Each number is 50 + 10 x the weight over its row's rms, rounded and kept within 0 to 99. Layers, rows and columns count from 0. The size before them is the row's rms in percent of the matrix's.

# layer 2 MLP down (transposed), 768x192, rms 0.27, rows 460-467, columns 96-191
111:61 34 57 52 31 49 51 63 55 41 51 57 45 54 47 61 49 59 54 44 62 39 56 57 56 67 24 61 42 66 51 51 46 57 79 52 59 42 49 44 45 55 56 41 55 57 48 42 30 56 41 51 37 42 37 44 64 52 35 64 39 55 65 67 58 59 51 59 43 41 52 59 41 56 46 41 61 55 57 38 58 54 53 60 54 38 60 51 50 49 68 56 48 43 38 36
103:47 64 56 55 37 45 43 61 37 50 65 51 48 48 61 49 35 57 62 75 67 35 44 63 50 56 60 34 42 45 46 47 53 58 49 52 55 32 49 36 54 51 35 57 48 55 45 47 65 62 55 33 33 41 39 41 43 51 22 65 49 55 59 50 55 47 48 65 60 50 58 43 60 51 26 58 44 38 31 51 43 50 49 52 63 55 52 49 46 51 45 46 55 55 41 70
095:53 48 45 51 48 54 60 53 61 55 46 52 44 51 43 48 51 55 59 60 58 54 48 50 64 32 67 52 52 47 70 55 62 46 48 47 36 56 41 46 43 47 55 42 46 46 56 36 63 59 33 60 38 46 52 64 48 37 53 71 70 44 63 56 51 74 63 50 37 43 73 44 52 52 61 41 48 24 66 47 37 57 59 53 51 56 43 37 36 44 42 38 60 77 39 30
099:37 50 45 61 63 53 48 47 28 43 60 63 46 24 48 53 49 33 44 35 67 52 49 41 64 52 52 74 70 52 30 39 61 52 54 56 48 54 53 52 64 38 43 38 46 48 59 72 57 38 58 55 50 55 47 47 30 61 52 56 37 52 66 42 54 41 45 56 69 54 52 42 52 55 59 55 34 43 46 59 45 46 56 50 62 45 53 50 58 53 48 55 40 56 41 49
112:33 29 45 47 59 43 45 33 51 60 37 64 58 46 33 52 53 48 33 20 51 75 46 47 64 47 53 53 53 64 58 46 53 64 55 35 38 60 44 64 54 69 43 59 45 45 43 61 59 37 40 54 49 53 55 44 70 67 59 41 45 46 39 52 40 44 46 36 47 60 46 43 49 51 60 32 43 44 48 57 49 41 38 58 48 34 35 48 65 40 40 50 72 61 61 33
105:41 47 61 51 52 47 48 64 44 57 49 43 50 62 42 32 50 39 52 53 47 50 40 56 45 41 56 41 51 52 54 58 53 40 52 52 65 64 51 44 59 60 63 31 55 51 50 43 59 53 31 46 65 61 54 35 53 48 57 36 58 39 63 48 48 53 66 58 40 40 67 59 46 44 60 43 41 35 58 41 49 65 53 37 56 34 60 53 75 47 64 72 50 38 48 44
102:44 49 42 54 37 53 62 48 57 61 52 54 55 77 60 53 55 62 53 53 49 58 49 44 62 38 44 56 62 54 60 64 62 58 61 57 61 64 39 55 45 38 40 74 51 59 44 52 57 36 69 60 37 40 46 47 78 35 46 55 54 56 39 54 44 54 47 32 52 73 47 66 57 49 59 43 48 56 51 47 51 36 42 70 60 45 56 60 32 42 38 55 55 45 69 57
113:50 48 63 63 54 55 66 36 55 46 56 52 46 51 68 42 48 49 39 47 51 57 59 70 40 71 61 57 51 35 41 51 46 50 52 80 67 46 39 62 60 49 52 55 42 55 34 64 53 40 50 39 55 41 52 41 59 61 54 61 55 50 44 56 42 61 47 46 40 52 64 42 47 51 41 44 46 45 52 45 54 48 56 46 50 51 57 55 43 61 51 54 34 47 65 44
# layer 2 MLP up, 768x192, rms 0.298, rows 461-467, columns 96-191
096:42 50 59 61 45 47 40 56 51 36 33 53 53 32 55 32 48 42 49 47 56 55 45 46 43 54 68 39 47 37 48 59 63 46 50 49 46 47 60 49 25 52 57 51 43 43 51 49 51 49 50 41 37 32 57 59 67 43 37 49 42 41 76 65 36 53 52 61 37 68 28 69 59 54 46 50 54 47 61 43 45 75 47 62 62 55 70 62 34 39 44 52 66 61 53 63
091:58 63 55 37 49 54 28 52 51 47 25 50 36 45 40 59 55 40 51 38 46 53 59 39 49 48 59 62 48 45 44 58 44 55 41 45 50 50 45 46 39 36 38 47 46 48 61 36 71 54 37 64 49 51 51 50 39 54 53 58 63 57 45 52 62 57 54 38 40 57 47 61 46 62 63 69 50 35 58 45 48 51 24 45 62 61 61 53 46 44 51 41 53 25 30 48
091:62 43 42 41 49 58 49 59 36 45 53 40 39 47 56 67 57 42 64 75 58 61 54 40 51 50 50 70 47 39 52 50 74 46 53 30 58 43 57 42 61 22 54 72 37 50 60 47 42 41 46 67 47 52 52 51 26 54 71 50 40 62 43 40 41 47 33 76 59 55 65 41 48 56 55 51 50 49 37 52 47 57 49 49 43 35 51 67 49 47 62 61 48 49 42 57
105:39 41 52 40 37 33 48 47 50 34 51 41 54 51 44 50 46 69 67 57 49 47 52 46 52 65 49 50 55 64 42 59 49 49 28 43 76 39 39 53 62 75 51 45 37 43 54 38 66 52 52 42 51 58 46 45 43 62 61 65 46 73 63 50 71 38 52 68 49 63 44 41 45 38 46 60 50 42 73 57 47 21 52 59 44 50 32 63 57 44 42 48 47 59 36 41
100:44 56 52 41 64 51 47 32 55 66 72 50 44 60 36 54 52 48 47 50 58 49 49 55 47 42 45 58 35 59 58 44 41 63 52 48 68 41 47 58 33 44 54 49 42 64 56 36 56 52 50 41 49 56 46 40 45 31 50 21 39 29 33 52 60 44 27 54 78 52 61 40 57 57 40 51 56 49 41 53 57 54 57 51 66 54 64 40 59 51 44 26 42 48 45 60
099:29 75 54 61 53 42 45 62 49 43 48 57 41 49 37 36 59 37 56 54 47 38 52 49 54 51 47 43 69 61 53 52 46 58 53 46 46 38 62 35 57 54 50 26 35 43 51 46 53 58 38 37 52 64 49 67 54 49 58 50 33 67 60 45 40 53 37 54 45 34 42 44 47 59 59 50 55 47 54 52 34 54 36 35 58 60 42 38 54 52 54 61 33 60 39 41
113:38 67 52 32 44 42 53 48 35 41 45 51 43 42 49 48 61 61 51 37 53 78 50 48 47 55 45 66 55 35 43 54 39 30 40 42 70 27 51 45 65 57 39 56 61 45 41 53 44 44 62 46 52 46 57 37 57 58 46 48 52 49 40 37 44 54 51 49 79 55 53 42 50 67 54 29 47 55 55 43 54 55 51 48 55 51 55 50 58 49 45 66 38 54 67 41